python train.py --n_layer=13 --d_model=224 --n_head=7 --n_kv_head=7 --head_dim=64 --d_mlp=896 --vocab_size=512 --activation="gelu" --norm="layernorm" --norm_place="post" --norm_eps=1e-06 --positions="learned" --qk_norm=false --attn_scale=0.125 --bias="all" --tie_embeddings=false --parallel_block=false --init="normal" --init_std_qkv=0.0191 --init_std_o=0.00376 --init_std_up=0.0191 --init_std_down=0.00376 --optimizer="soap_variant" --lr=0.00178 --lr_mult_qkv=0.7 --beta1=0.95 --beta2=0.98 --lr_head=0.00657 --warmup_steps=200 --schedule="cos" --final_lr_fraction=0.03 --batch_tokens=65536 --seq_len=256 --doc_mask=false --z_loss=1e-05 --train_tokens=263700000 --steps=4024 --dataset="wikipedia_en"
Each number is 128 + 24 x the weight over its row's rms, rounded and kept within 0 to 255. Layers, rows and columns count from 0. Numbers have three digits each. The size before them is the row's rms in percent of the matrix's.

# layer 10 attention query, 448x224, rms 0.0595, rows 0-127, columns 0-31
099:153130162103101176107146156123137103100078139132116122103156130142128100061162106119115127126080
101:120141110119125201133106101105130076142094119172134126126138164172155109111142146139140143087113
106:110110155138130121116147138117103162121148157162134090165122119115123129076200136131134127123115
093:123131121138111136132156146137082189119114144119131101120135180123090118134105153114156133106106
104:112155109109145127122075125129070114110079128132124116118140128098120115147122110140155083120129
103:127126134180108107109132127138116076121123091148098103137153124166102165164165124110146150142121
105:133132162167133118111120138085108122076105096126172136115110119133148142115074096113115123105085
098:148084141096165120137124107139061112154144092151123135098112113102123142139166140143154111129150
097:125102131107107166101133156145133131083152094132146121093165181137087154098142136098128167098130
103:104120121121152173080148121094083151110130133144118117088158129089109144119139095127122115198150
105:118101136156129127116161141130115119144154112090118066120118130108162132123112141104130114097152
100:130146125099111108139157129121118134172097097139086139069149120100138163134183134123088175188147
106:134140130138140100133185115166114130130131132172147148145158136110128138114118153134145132104158
093:110184125082133109150171125140149083114089117105158145111121156124172111123087113122128146123130
110:129154146094186108122117138122138123161089122141076151129172129129132110105112119144093101137134
102:147132133123126130096117095108103104139083169107154152091144119156076128143110107112100153099102
101:157151108121122161074113100134114127107141163130155140105114118135140090088132149116117123154150
095:127125098136117121156119115129131079137126101125109143105145133126125111131154131152122151093130
097:137109136135176108142127176185112119125112132074133135139160144114148106134117156139135149147117
104:092093139143121179170101112126137103101120097114111096117121115151159122133131122100112114165139
105:109124109137099130117158152107159147157119106131152134090103115147098157109117146113145134144128
098:097132130120123158118098132111135155149162100135173168108186162133145082173108167125135134116145
102:120105148138131117114175148134122141116117091127118114111132152120155131141183150100136141141114
095:124119088178133138096090126117140124126104123139143122108131189119099145153114123132121118183109
095:113129139115148135112175163098162165073107149151110167147076144140151157103105142110097158109081
103:133133142096114124121137103120146141147163171161154159123097149104109124138097095149130121118135
098:132134135120183124105109146101107155146111154139133157123116106094085097091091127120143074112141
102:119134149158129143102131119153139116145120134143154204140084112150160103153131132131120141144094
108:166142149130124144126126091111130092136116127166120125104103155148091101104077152151125138166109
105:117158161131120172118145140104134091148125100155118127149151137166117158086090146156145110129097
097:129111123128120125105101128148085129110119163135163134143124155151140125115161150145132163120117
108:123122138166128099145070181135143125085140141130112153141128125120132117122127137161110110117154
099:116082135166116171147134136117139132103130124153141128136134110158114103147147148149114096148137
098:113147102134121119138121129165145157144107098144117104151089139121079154155126109139120142126140
106:148137109159143148128172137159131145147097109089119137169149090157135142110124112107151126141147
106:140101112105138138130114125181101132139120145159145139161147120119131140104168081131123166134121
103:171191141123113090144072092128115127123126115114160096123153184135166126152120128092122109144154
108:165126129107140075136173117170142171104123119125120093110151106106150116128130119143118106128149
103:076138157100103118127129107142148121108136137115139165135128156146099131155142142130167097163154
101:131198102115147078114081136108076133088127148106125174141142135156146103132144151147132118160113
101:147105161101128104132120109111149120132128115149110099112154144134133120127149180130099132136138
107:137116098118173146123122113148127131132104098109159133150137104147119091117110164066107129127121
109:109070129168106155093124144142147111110116161128144147108127109119136128152119146134113070128162
105:114137111090147128129125142173186135171169158144129142147128121134117106155135128147119103108125
106:137109145158144117094076156147149119138100125125165116123102120135120135124131139095132111117171
099:117141119101121147139122116124088122096162147188135129142135138098110163120169125129105149194107
097:149154190124120113159130111125126110117148133101095144098133124148148139084118145138102148096139
100:105125129130129157130113141130139131121140151120130126105121096087115152122099149105131133119179
097:080170131166129169119113132121091130130153170146086155128116122118103137135146129112145075132104
099:101147138097164117125124123106084138131149075134162101163119153141145127135167091168116137119177
102:136128118155101148134136136111149136120101106143121124101146087132110149117189125156151149111094
099:124125109170141112125153117175153154111145152183114122157140108128156127146131118176092161115158
101:107132104105110149101154102139113129167138117140133116148112145149141067165115127120135107138150
111:098123161108150171112141163136103161156126152117100144101149145144136115120129068136133156100140
104:128170145138151097091158110151123138149161084081163145134165120160152142104120123163115095081124
100:148094154140159147133167101141119156164124123146108123129142136139068143136125112124144151158131
098:122103128118136127133086140091152195135115119140140095107123123129095173102114119119146109122151
100:154139126124141146082123131090137108103085130128125128129132121167110134124107169129118168148127
094:122139103098123119116142129131133143133169094140083149099079115112092123129123107131092101087117
095:136091118162115151111125118124123114097110063097115111167097140150145085118106118153123115137151
103:125165163156166135144112136159101082116098151107099133133106137094117124094135137106121094128168
103:099132123105076073094101158144183111156103127158108174121131114176125160154100094113143172189110
106:114111181137142112178125156127111140122133104171142113152093132099096131118108145104153191105185
105:179119150171106078116137197138167112115129146134179152126133156099142134136120085137143108145122
086:131155165155158067151111120144159124192146118117119099143145118112154141162147133131144168132174
087:160136175147150111097126142129104141092119130134162109140149113148103154145123187116144130126117
085:095105125107144112136127125088111097134160102141116121100125107116142101093137127160167112121135
078:153116131152144116078080087111135130158154133149123136129201172186146111138108142135134128136148
083:108068148098156132128116148168087098125085061098091125148132162106105151087131097114177127146103
087:187169134077118141112128121122135143131187125128119113105174133148110169183153133107151052107153
087:137115101093119089121142141140081109125111142135181102145150111104089111123135204090158149145133
089:110053152150159137132113153130173114119128120138185151133100151114128107117147133113137151162168
081:100133121111128104144081086064168143096105124091104134166121105143139066079129141077138154118131
083:152032115100137103145112142089187113099090095131122175097130135132106116141107120068166087105082
080:153179106088130149124118131113126129116139122135166157151111163161116161146136136102133116159182
081:163125134181130103073156133119133143122125175141121129139146135107106141113140120116111130158110
083:092144144144103147115167116102138135120118150133151141098138112168053151128095098124109149138117
084:143122160152116110093157104155115135094140152133123134119161139086104127108124111165120111140083
089:177165134106107150124121069126181133173164108124112122092088165165144127126129120142093146144169
077:188120120144112103145114135177098133116099113149175149084108164144188128122115145145148128080154
089:115083134063075131116150118139172147120160078137116123106104154119110130149119135145112130127147
088:164072139138159070138129130138132112128138136087159084119101181111169151112151114113114138136120
085:152142102098152132119137109134135149090141139124143110121140134130127122083124100166125102128111
081:120124141157134109128086177144163129090120120084143102131087138129113153155127115136164146092127
084:141114161118084100091121156100139119122112096151143146116103115105110117150112092127135125071107
083:152142108166113140097122150111179142103125067118148147102106147137110149141128078108140140118100
091:154106148153133114116095128085101093075106123110121103128114155091094147106141147086169140130087
094:131116164138131111116113152160104158108132123121128139141108115173131136142170087106124157063103
080:129084169160113129125128158109103131154165135144181149145095127161155148148140147118148118125140
089:141128120100111159137118116144115090127147116130143121136099096142102091130102172140138123125136
089:112114101092126170128138099144093138142171132123100133147105127184111085109158131160148140137158
093:149120127119135106098146107133128126145148111176133151129100122113146149099172065171074103099168
087:095120110089092172133123129104142162132103117139125130084088159117098110123133143135106111135148
086:113127112129162131183105097108137139117121132106131163141111105122078102133109111123132118123120
084:083157088079143129145111127125114132130145122132125081152142145117133145128119122170112151102171
089:147114111151137105100165094159158132097140091190128149143087148140123112168121157146126145134133
084:135148107092123091118148076120152136148145142176135123155124125110131134115139102146125123146121
085:136121141126142137111174139122141164122155141148111095064164118099105144129142138144095110119138
084:127079088173120119139121094123113098142149084166117107132061114115123124119167140118165167126139
084:160174118120109151113166105166082109130140136155124156131123124160150109131139121114087137138108
096:130125093124070156119127110121108112124147127157095155113153127117173112134164113124094138111138
079:131122165130131145123124104106146113126135136180134104143153121141099141141132110104133174096162
088:156091119098097119144118094138111116131138126123137113141135160126104150096098117137148122146113
071:148165189133107077127165128135130162139145145127090144150111111146137131130088134192146188102126
090:107124100116104137078135128138126145092093133131121160098133152127130139105119138115093133123110
087:128145189123098139141117119175143116113129158110131082128151131163131120129188099133130118133136
075:121170126130159091145142099118076132142111123145124130174137128117142109135124112121120100114102
083:118139128152128108148117110105146154081117137120172141133140124109119174186112155097158125154142
081:138133146163119106124089146145144150161124168091106131124177144130093155077118116097119115102147
082:141167125145127112150126170099113103132127127127154132082149141114127141101119149109127148160152
084:110125185128130146127139107123126179133144130121162167144098143118085135153116121122124112132122
087:211106116172131103092120148106118138094119142142132153100135116132132145179153158071148099136132
078:097181146153119092095107113134091119130107157127068168096159132096137183154124120169122132125143
084:163105126097126149173091110100150105111152140142105097112140152160108121128138110121138138137131
090:119162150107124126148126103127131148110144097086122101141132113152100133157089148166124154085126
080:114107127161144101087135157125131160093149121083183119100152133135106140121086149047129152129128
075:133126144067125095103168144111098104112104130128120134119076130175158119090129078097120131147139
080:127151119192158111120169126116109127116127111135138121147142136150122118126148115145109106112144
078:076158162160124129112187135167157127147134112119106126075127127120140109122090158101092126143132
083:150126131081127141106094071121104153131114142162079141100158087152134114131120112140097104149166
104:119122113144117119134105185141118106135102116107125131106154129131154141140154092122152131118084
091:093104098093146122144125131131120126123103103107165125123137115107079113148100144053160121104128
084:142126112117125138132151111143166133120145104124100141103110104134167109106147124126120136101130
100:136111119087108181119139102130122141134162090157121102114120117136119113143104125106122112125167
088:128092135119164157137122110132100117107111159170148141122086101115135137100133109172155135119086
087:123150100125112161147116157150117101102127137128126113113144128099122145173173141098150144136117
095:139144100087116142121121080144113130154160121153111106166153130157150107111104149146089097118151
095:158083157146182078166119177106147138125127107138146118163095130139154164173172127126133123128102
# layer 10 attention key, 448x224, rms 0.0613, rows 0-127, columns 0-31
103:134146150139135165109136141139117123105120163133146148129177126121115132084108079158125113124130
101:105073111185154144156095111129129119112123157188097109107144136098117109136142129161117151094165
103:113205141165150148127134137084126125101118117130159113163140139099162129094127146121107120173132
098:165117157110137134136114156126101114163161118113165130107133131084121131147115129127106135145097
103:159103129119143193131113128140130203111132139085140125136143095090116096115131145117141106127142
104:131137168107102125144109147125112121090113123161119084116146133138133149160161107092129088137114
108:124115100133124163092135105115136136103114094125147103129106151070124148111101151080117146139102
101:123126152160154108133123124130066162162125126161092134107098059129162137104138098123109153109122
099:122114149117117131131129121111147148100119143160105081123128100129154098119187143106131153107080
104:144193131127160167083120083153149149084154095136151134091162119090091101119114131131131142138154
102:120169141171107105172134129092111164128150142143067145131083130109121111116111117138152138161135
099:166115107139135151123084141101136130143127077122155125115154099151128160126129139135151116150156
106:139128101122127097112113112137109161094107162157170131151134130130118154122135161179161119136107
091:142091171143151112122116108116111111073106124143154166135131141142154152138110120114167150113073
111:118140112141168044106135165120152151115129121130116180100159152137131143093120110128132118134096
101:147125124111111123140171132125075164146122176104165134076140115140102127167127080132124162124159
101:101118155106122121120123086113107117120141160144167110139112126106117107106151091085164131102145
094:105123166124133100127106142103138121129142093129130155137106121175164141109084139134144182156155
101:126087142104160111106133099150120082126115129142107162126154105164141142103102151117134133127189
113:099155157189162186143140151143183157105099124094119131105126096117129080134160121073112143099132
102:067120113102140117123144138124159129117127113144133145131116094129114175131156107158144152128143
097:118154085148139138093134111123138155113083139135143074123123167144173107113112119146129095115100
108:141138103177119113091139110137162135145124102157208120132129154154139128110145077134142136115129
099:087163124159095105128112149118132127136114135101091128126137132124145109151141156097138149121104
094:127125165087121120144121136095170091122105122132106076155131092135132108088126119120123127115125
104:123163132102165100131151099128139121135114106129167106153111165102132114126087128105122116101127
102:076122105112149129115143112144121125118100130116135173157171177081145124129164157147135093106086
099:142150164086108117122087128137109135106107106144128142136095149162158081110094145131111067117075
104:136121093137145124085152086160139120102089176097120129141152112141128139144120150114105124165112
105:150128101114142132150198109170096141148126103142128116134168128114100147115103107130110141100088
093:107104146111136119150169065152087125090141173132125114140081115130135106082145164119113110140180
107:139095128156173109134137134119159106142120149150140120108139130152128104116162129107175130094101
103:108133138165149154126146135151106147122128147158133113140132110107168121144172085148161142133111
101:148135144130114144169107121116075134130170094101116105101126152152162118131151127123103103143165
106:107104106140138137118103126132123156147164153141134126117086110150152134084116139096132119132147
111:113077090107132089155137130146117122137151114157155142146126155135115137134169125090086148110101
101:112138132111115128114111112129125143113116096090165088136127190136129134126112126115122126149144
106:141116133129110147092114133133093133105122139166152110104090143137107158123132120145147119133136
105:155116140138109104119157132139134162102112073082126072161153133126084114121119097120140124135140
102:147168105122188157126093158155108100137152146101164171083142125148126102105133122136127119192096
103:137122133095126121129120123155176141185143121129152122131108145112151173112160144124141173173136
106:130166101152120110128119078132143094131148089116129140152154155141084102158163152122112121141127
105:122099114142147120072117132133153136125090131125169134065099151119145133150125165112175129158126
099:127097123092077107131154125124186101112142139129137141125128150173158117118148129153106088119120
107:094114136124137113101115125122148115126121100135111111119105147132172104164086123105136135080156
095:135124139113144131137150144144164149087151150128137138156142125111126151101135116156076148146099
100:152177123114130131119126110133202105133143166132160166096163112126110126121129159179155137106148
100:085128122116156154167142112087096148106109139108141171095132124079117090099125146121135130101130
102:139141158149142159061091165128124152177145141136107126133129156112137123122102103104143087073106
100:081133110137100133161124123123154139097136153162203180127156111147130086091115157128130094139143
103:118147149120138131135126161156124147147104139110102118087128130162113131148169098131151126118122
095:112118104102116098100130129167131144135127125088165115108152112148156126142113134187106143177126
099:176164164138093138095109149117160125090152100139140099112121103115123151108141133122117151116147
108:122075123100120199110132097143149109146089136114116126164158112116109153115078083105112166118114
106:166129150168068112127180132173128112132152123118096107100138138107132152116143137073111115100088
096:114148152099146143102157131101152101080134207170088132102134152122147143137121161135135155137120
100:078139124129151112127147126106136127103146099141137124098081162115068129120096122150102119130138
102:131142110155153176106127147102118099154104157109106117130136125149105109080118198125107174114129
092:098135151118155110145133106139126160106092137186140129136095124132151089104137112161140132201128
098:136150144162164126140184107132116166135133100124123124137084164083141146129104168140133135096109
103:098138164114161099127101096145110128143124113101118166132110140126152154087125133113130135146160
107:131162109148122084106147176176145128134146152136105119163124138171111108134152071144108111169147
104:108086107110133123115141112128121098139150124149110143145100133120105098127131112109129146160129
103:151131127099159150108098159126107152163103136125155115129097115128117157100142126143100099141147
084:168170146123144094124106129145150171150116092140133130105179183114117145128095137122124122159166
077:136128157142151108166177128131109089148152155115129169143101102088089120115135135125148134154126
083:123148174112148123085144116117122142143153146094140131117136136136088138115120161137122146143144
078:140118091096121148141165126062088118115150161117123145116142092176098150118115146145105109145158
083:060133129103127152127137127157109129125124104146116114151125110128164095177125162109128140122077
084:116105143131123169132126110149104163114143114105102141120113135077118094119158097117109136153148
086:115097119136108107154138115203098115076192144131114140158125113114112133157136179133165134123097
081:099118127167160080099168120128092154103143136171135109111075126114109120097157140120107141147121
073:160162146151126084104106112156103094120149081123103157147131141123128112155142069129129106105055
082:087121158121139167124138121119078096080119115114130102105098112094109143109112132141127128096114
075:129146159106142161093128170125126122161151156081108088149136123146105156178134151115150136152096
085:140136139115115101100140104137142126152167142142121152152114089129129145111151109115096146148128
077:122101138138139170121126115154123117151120120113118125151114094118119135158149158121089160110120
085:147135121083123102148191113136141108131089138149126128180154059128139121118112120134081135122109
082:176133190129108104105135107134157116152136129095148132129097161159117129111113165113123135112141
081:101116206137175164095065127120154134092114103131142128102106139133165161112155099176202120120117
080:146105129163137121125145123090129123126082131173138128098113112101128124129127111122082118121093
089:155107099114155060109146155091114144111121099163143123132100083117183134116117066121131118117102
080:115116150131139159082133173055147124130116101153146141085129121095115128161117143142134126132104
083:125102097172142146120109111099154186138178122129123146127087145113141143107123162129129107107106
083:084109127138103102181160134128117133098098129120136113115119107106139076135088122144149142142136
083:123108129206120118141134152107095166141139166100098102137102095139129165085144131133118135111105
087:098132121114142136098141085109149132123152156140124096158107107072102106169140109102120114114092
088:130141155162109099109122140149161135150166105115143116158086158104114139128123077153117166142100
079:108123126160144108137144127112178114147167115164095149181135140151111137125135160116119154161161
085:136138117134119169111139128158142116111090139082173105112126141173128167126137128129149094086113
085:138166136125096154075146162120121152105116111121099141128137128180126075130133144123134134117080
094:152065099129135132149148099104149165115112125146161121094095109070174162139140126098132135149175
084:136082115157123177136138126131117170109147130096124099121090129122125109148146114112137125146113
080:146132112135123085147110138139086131141148090154107111153138103087121047127148108145114112121121
078:150161190142133132142152159163124109120148133154155157131150154144127142151141127133082109115132
087:132106160137131122102136162151143096126118156124141133096129135135130129115125140125137101171088
076:158092135106116102101070129146147108122115153132166146168106155132127123141135131126167115138097
080:073111122139110160142105135157104103146075102164120122150091085106098144118165112151111132160177
086:068137109139124090113170067148172118115145116158108126163088134118136121122130159157120147155081
077:137143138106104123105150132148115142130089115151108090157203077144099126156112163127135130151104
089:120111118160141080164108114136134145117125147117142112144132143152120115131141117156130097149111
076:155099143144177135069168156119104133099129116134095140179159116115123111111136095145136108088112
081:140119138113144104111090152118125136118152123127138163102144107096162137107130098091114129138103
078:130147147122148120138109140132183172144059118170134127136136121135118144118098099170127117130154
090:131067093072112137129136127090138168119133142153135133139156111063115139128144155107069122131128
080:125165108127169132141131103120150139151120125107117157121175106133127158126121124133136109138151
074:167103111118125106087110164125166103146134113127117164154124181137108079168126144135107129107145
085:120137133143133134150164095158090129137146132145120114148121142099133123120120145111104111093177
075:133120135093137190109149164147126146126148095152122100096117170115166149123133107109128123086130
081:121126163118114166170133135116141135139111106106131114144112132091136119140108169093135148139137
077:119141132138142113133125134140144120142104120112131173142131111097145149137115138147077127170133
078:137102092104118092102134135154115115117086095131098098144107137102124125105104120151135147138147
078:143184173114139186116128121160099114107173131129120144127133159128097156120104083102105123093163
076:129138086086120138096186173123133153151094080087137119134106146099117135110143085107156146121115
087:186129168182139157142130092101126109100079150082102187092181122146110090123128120117172115118105
080:092101164117099143153158136122051140138180100162178107142109126125112146128133127082149149147126
081:081123137102145156138090122120186144119138148145134097088116159111174145144127092146126155132118
079:153084145118132123146104134108133132126101121157118145109151171105098129124132134149100122103163
079:130158077139120154140140151126154092166097186176132074142143099132143113134075192120107102154109
086:153112130116090197147149121114108090120126076128115143090087109121085170155134096097153086129151
094:093122125152126084131113107111107122178168142090116161153145110128140138120121131153102137113130
090:104129163123126115163128143171102111089125108152137136138122155127138105127149144106149121110128
079:144166170191084156101123154118122160144154168093106156067132147160114139086128129147131109134160
094:134124116113146168094088157157160150136155080157170128079156103183101142129162140128105109149148
079:095129118164097168134137098150109140121191140114090100106116138089105149143129178109141131125127
087:151135165154122144153152106146103164111153123117144147127109126164120107150176135123163163136144
084:176139130069132153115125149170132111158128083129164122121140119180127145129123121154131093166076
084:135152134140190128133115100078147116150130117157109165113121144112146090090153156105127134150132
# layer 10 attention value, 448x224, rms 0.0431, rows 0-77, columns 0-31
105:113128132093103100102096138127137151097149082136104140114112094086203157080135133101108117156151
097:113103093111111147116102141159155115147150141179127108129152085127143101107097136123148137081140
107:114115125181143117151123158104166118132128120066149133124098135100136129109108172137075148172099
104:172105136109143113110154153184112104113131128095105156156094126124136157100128137111149127149121
104:138119112121148084110100117142104177155097087171135103135111102085158095126150102173156107130139
095:159129119139166150125127129094096107098141135144128106149125140156173106123143121147123103204128
092:133137156125085143099145105145102144157156127109147200104093120144148134127118144114131150107100
103:101102131155130131091145125115114139102117147122091148123189111155160136116124084150121148091129
100:113108126144162150103093170102182071111103139116093123129106127132110102157123136141127124132108
100:125144103138131119142142166136080123160159124111133097123166123158155136137125155129146087097082
092:112121085106146110155168096125161156139103136096089100108114146151167148180163152113099131128125
104:121139120107114123090159128175130110122157095111117164139108131122153099114144109129131128123104
104:129133126139055121150147167136134143142128175137080146154084125131102100134145151099184151134122
089:108138093148156130145136153145133162155111142110158130121166155105107116143114102148113093117106
095:122132169069087110115156138166134112136120151146132136157084112116162119142113135129165147134134
098:155164172157142139138166151130186108145086116139120147164102115106140108151108129127150138089123
102:109180139126133127115122120113152117110109144155098089106139146138100139107141095126158165126135
104:112111130123123138163095152107099122115156120132128117175084093125126090159045163142145141099124
092:158124168135163097127051124167147099134118148116111148087118135111118106128117124113102162102129
103:127129092132113127152192149135166191114134120176102123125126183115116168145140128074105143119115
095:137103143164148138093154113111141109160138150127086118137101129151110070124039160141120150131136
102:129097100097130151145106141135131122110143082105115132150111157136088145184130139099163108093090
111:098091117151127097113113125131169127124129111119088133119108135177117132126118130150135163149108
101:126117130079127130091114132125124124134132152112159131141109128079129162113126148110127098156144
104:151116083150074115162142127141149145103121100124097101123158122128142085177162168110119162114112
090:156093137097085111138151116133160126123136137068116133168144149132103092132124132159114116109120
108:101124084089149139117104129153114111130139141178092095161090109132134130101158113156141158115137
103:128142109170126070178123140105129142153119142178142135144134145106091147166118128090125121173132
104:149100103118144105088079102124142130149125093109094094108120119105090141145126088132146093128094
101:158153137175161152087135139127103170135157104128132138136106130159108162090116122144107147128121
098:141171182164145104166169167141118131126152132142111108111098116122069139140140153121160158123111
102:074127115172116190128091103125094123116153107137145093109130122130139109137128138147096115156144
101:124130148112143127114145125122113150114110139124128104171120101122132155147161102134121130140065
091:118134103117125108139113147139122124124086138133113143117140138120118160103139093112124125142084
095:129169071116123161130126161140068172160126121140132102136130130143117129132121129101144124110155
095:142113126132171128139109118132112124143113123152141105157087151143127157097115120105137103168131
097:134106080109140136088181134136114123136142139100094085120088145084115132145153105140098064094103
099:145070107104138158142113108166122149125108116141112114143188139129129054092115117124160102128147
098:098141094118128119152125167151119127108130131143144142148137158154144088142135108172168109139191
108:166110116168147124128115125084098085084180120137144135101099145127129119140154134117121154120112
101:122095145121134149120136154136148142123157169116110170099084134113066120106158148148180135138145
100:080181085135096135131149117067122115094120111101092137096179126126145150126146111123113061101117
102:099142149149112093114112148185120133079150147116113124130134162138113129113067113147160110084129
093:097089119111088166108126102127126130129147148116060121154123101130095131145134133068105144114131
093:133124119149118143099113085090135130124133109136163131148122111088107128128189139137163111147146
096:117086089134137096137126153100094130104110153094132127139108130135093128124125137079114101089113
099:157111089156122150124095090149137098148126105120114125118120064140125124118104153167143158123148
099:123161138121123146103130141120063136131135145142112189127127127144128114114131111110099146146067
100:102161108134167166106104128140156159120177106116089116092169128126131123117130089095120118120146
102:162175127152152113077119133090147121111160121095141133095094094162118101102080133133087096131175
093:148159122132125138078126144141118167126128172121146121115169130151133102128113122126156080131119
108:171113145122138130171139140162144141125112146121079127096099110124125140119078098157101147134161
097:163153150104157134104117120125084110127139108127075108142083116195126125113117127101129132121139
098:110124117134113184142124136130145108069142101152109123112103138104121118137124166126088112128123
098:143111143060122126077093132103101159124120193167108162149105163132142155127141097127141134161101
095:084184110104128125134109120157095129123123163138132170122112102108165138158106113113104135135136
104:127147162130113100161138140145100159118152163172138107075135142154140131118113082158137197152159
095:151133138138122091108141126128131093087154124152139113135162112139108151159121135136141094208138
093:130145145128105136142097129156102118081095078105137162101160107165102131150132165147133111136110
101:140144101147124191157087127126173143091164117137123078153110151082102130148103169126125144129094
096:179110119091143123156127099159150090135116136102095100059082134095114133146171162114150132144092
105:169136078138123106107167126143110074149112096117162156111128087106123175127134123121140130139142
097:162125113124132106116151136070153141138147161155159159159142126118127108114127131129158139126132
094:139148149167149146143134140090120115141123144092140136175145130096150129099194126142109105091097
093:109139162138177124104135195121126103161138123135149098116089142121128096111133138164134140126157
093:105121166142124165124083141123150110067125144112150129165121133123164126110082163168102100114102
099:160128137133115099125124128158090094131143106144133137140161118126095137116159151187098122139140
089:089115105095118000133121107130144135118111136122106139122163113113152138149163088184125138109116
099:173135143152125119133113137154103068146071123191164100104122133112092104099185097165133135116131
092:104154086155144131134127124152081126110141110133098132120126131144155165115120176110153135091140
090:138137159138131148083133128143167107122152165086158137087089134127130115132108110091141121131131
093:104183112118115129088121109172159132114124162140117136096115124133128109171151093141130163150104
080:059141101130130113116100126108123111126128148152068109118123135133112113100122090172104127113121
088:143131163122144127072128148170182121146109143134152137109126146095081139146199164124098146142149
095:127116144146164115129125140099122120100112126097101119125130168139130164135151149105132099150132
089:125094095109140145139144131146143179126147138143149100109127126137127149157102093126118133176167
080:138114110142152109115121091107064117136106157095101154139120108131111110165191105127137110122137
089:145107105111107101127104103102153136115100105179179151127140118101140171153165115151100133158120
# layer 10 attention output (transposed), 448x224, rms 0.0513, rows 0-76, columns 0-31
103:108100108131149136159158115131123156119148138134138171147112121126130134123130096169168145086070
099:098114143147108114123131138144114139129151096126180131151168087123113166148125145117106099166137
098:120158149141156124118136115130100110108096127141107125135167122134134141159152088116149135120156
107:123127121120141126149164102086142091156132138122064136084168150118164145126100169146116110075125
103:137152145118148098134120104131127113109133144136136170118177087194091100143113126149090116142107
090:118124144099112149099108097122121127143122136147125129124094139110137119158163143130130166120116
097:136128072138131156143104147136120132157133126155104150100165114104138140146144125106126100123162
104:120107063146103130114129163183129105112100132117175120154091135135148104126143159147151105120132
100:128126147161098128137139051153097151143132123098160124096121146107131156129135118113116143123135
101:118113075142169174083128141119196122104133093091108117102096139130136155144113120131160172120161
094:122109105078097085139120111162138093087144163130099137137120135177134081149124131114109114147179
101:137099136118074093168133132100131164108102157130108132139101165145095137125138097099130133141097
099:154111147131137138152105180089116168147122104150136116163136151169137107142121085120150124085104
087:179131130090136154116147098123161120124113109126138107168127104104088117080159153106143156170122
096:114157116149135123145141099101163152098102129167114138082131135124159151165128102092087095106134
102:090143122144138125113111108146118111120087099160143108067158149156110123141129146111107167226130
098:158101137138102144127131102118153129151148150133131094118129108128134160148095148102125152132105
099:153101146112133134118136140112179144114141150140149114120169151104145138149148115106095129168126
096:104133111120089130136169117166138107124121139111136154140144105133149149144119159171161098136122
107:123110120101154097094100106138163075135125140101130174126111114142114090104098197168161139081109
094:104115088094145119149090128094131116141115127089178155113114114120136132143150118152157129157126
097:118125155160153117129132113099119164107126143119150144116140114103151092134123148155121164158188
106:119104128150135133143159151122167150113159130143136179148111117138117152110096113129126114126159
099:111179140130128114145155136128090091104098180155107094144102096130107122090132114098129134085117
103:107143170161119163124105127093119112156144127148185141137103151112145162085138116107127125156153
088:139148134135166155157102114112134125113138114119138123121102086142117083110098114127119181128123
102:148161122124130109127147136121136116108136146149139118106141153119154194149164144128145117150116
104:128131153120120153121146115148118139144110081110107118144144087117164108122114152139119144137116
102:111151162076135159159182105152101144096154114150163140130120131099132143138167180120100126089167
102:118106122138116143110088170108137082161121137135149133092068147127116125131159159134136095137114
094:166139147108127116140077115145146142133144087128152119131177158140147182105131113147128139141130
102:121133150116161139140135135111145112146177157110121136127086143114088141166115114101139120095137
100:126175168161145096121100178156089128158109134157144099122086115090176115083118153187112106104158
093:096126120139175103114165105093101134109127127134133094168150108157124117163122172139136126148149
096:112099148165094150153121132130163133108131124105142114123141118100126134115152108157144108167109
099:106102127090139161163165172135111135123132122110121112060122164130128094131157149122117126097133
097:103153125117160169139120145136121160124147154140139159139145126125151104126141134127149107093116
099:124117139147148100140124164123138140115118095179185104137092072124120160114131163141097162171111
096:140120154135175111083138121144097115096129131109119084150172098112104171165137141116088143144112
110:153131133170139070138124090173111171173101135094153121131129143138119163128108114131135158136112
097:152136142150174111122115123099107130148133128169112085139075152147141102130129101128088122132125
095:146115138115131119112149077102104145136103092158132121137107106152137116112128104116154131163095
103:126103095128137152163141132136172118106117128107144111140135157102133199121117133186136129138124
094:103175144151157142143111142134102158167091147132176157074129120061139133118126118137168115153169
099:096149166131142099136114110131147110134098138150102143120130087136126112098110099147102168126112
093:136126122106121129134118163135142152152147169112160133122148123091122095134144133170173152132145
097:129110161138158115136131155143127117135144148121137120148080126135161142119138068107102111160143
096:157147129110115132152146165149105105112131126078125068144176123106099131132133170105139125170147
093:148108081101096122104142107096079095169107128124147124128160117135139103107152148155113122096130
101:101093143105116150148124061166138130098088112153160115066085151130144137119142113116130184108108
096:129117170134115135110125110064137127143165088130166133144096148138096085111107158129120129068131
104:134122132140112170111110114122112168130121152162195099124103135089167110112164143163141086178116
098:070090137146122132163137083171133111142135137142109113129095124151149120158143102114174112085171
094:147138178102161133167110095136136128200121144117178118155126150099123164160106100142144124137141
098:154123112145113125128146150127117093113127138107180139106090155115145133132154096150120047110138
094:144138147119123116133159071126124088157124109122100114112117147089117135125146147121120115197156
100:147076138153092167139149141153114125144160093140146153145090143118140121119138161107110124130107
095:091142107160094162123133103126149174149111111097134127121096134140158118116081124125111162115147
094:194106111146138117136158120152173108121089117120140157154095120090110150145089141144083157119149
096:134136170152135125157117127155106156151127075148113137137156150154122114137111131120139145164133
099:079160106137144176130123091111132126122159139158185138175129142078137120116101133157127113119179
102:114157127090126126136084107116111151109106169123094118122088143137131124128108074159142115149117
095:101160151197123139151158124147088118152108146072104091148144170145110110130145145078116141138136
093:117143164124162153121081109172108104136131095161127107084158152182103148123116101147156155125127
084:122126130164077094138152100103117101093155132135129151145125133142134129142133158142105118164124
096:126145148132125134154106157128122102124110130146146079120129116106127107109086119150162156169153
102:103124140111109158100143167142092118140117145130125106112153142144115107108093143077155125159122
092:157122117124160108131110128114110095158123137123135169143162134090154086129137160124127144123095
098:127144158095100129145149151111143093153162134143140125163177116119096110174146129096107143180101
090:163094114117136138097157149125085122129107158110108132159071107151158089099162078108112135077121
095:178088137110127155120088182097125126138129103126101116132127097086111148114128123138106118148112
096:135086131125141135142147167117130117148100096090114151106118095112170128157118115174131159095104
090:180102158130144092130147143133127125100091123119095113114110105153105137123123084121153148121054
088:093115121158140123129126125138094118094116100127111144142089125127135165125152154084117108121121
091:103085146109101129126117154110121162122092121176143119142108124128126123117157086122118164108116
093:121107127155160143195116144155108142103113114143132131161102132164136110117105119125181154140117
081:175092139120146149119146127104099131112134133100153146138130168139098170102135098121148130130100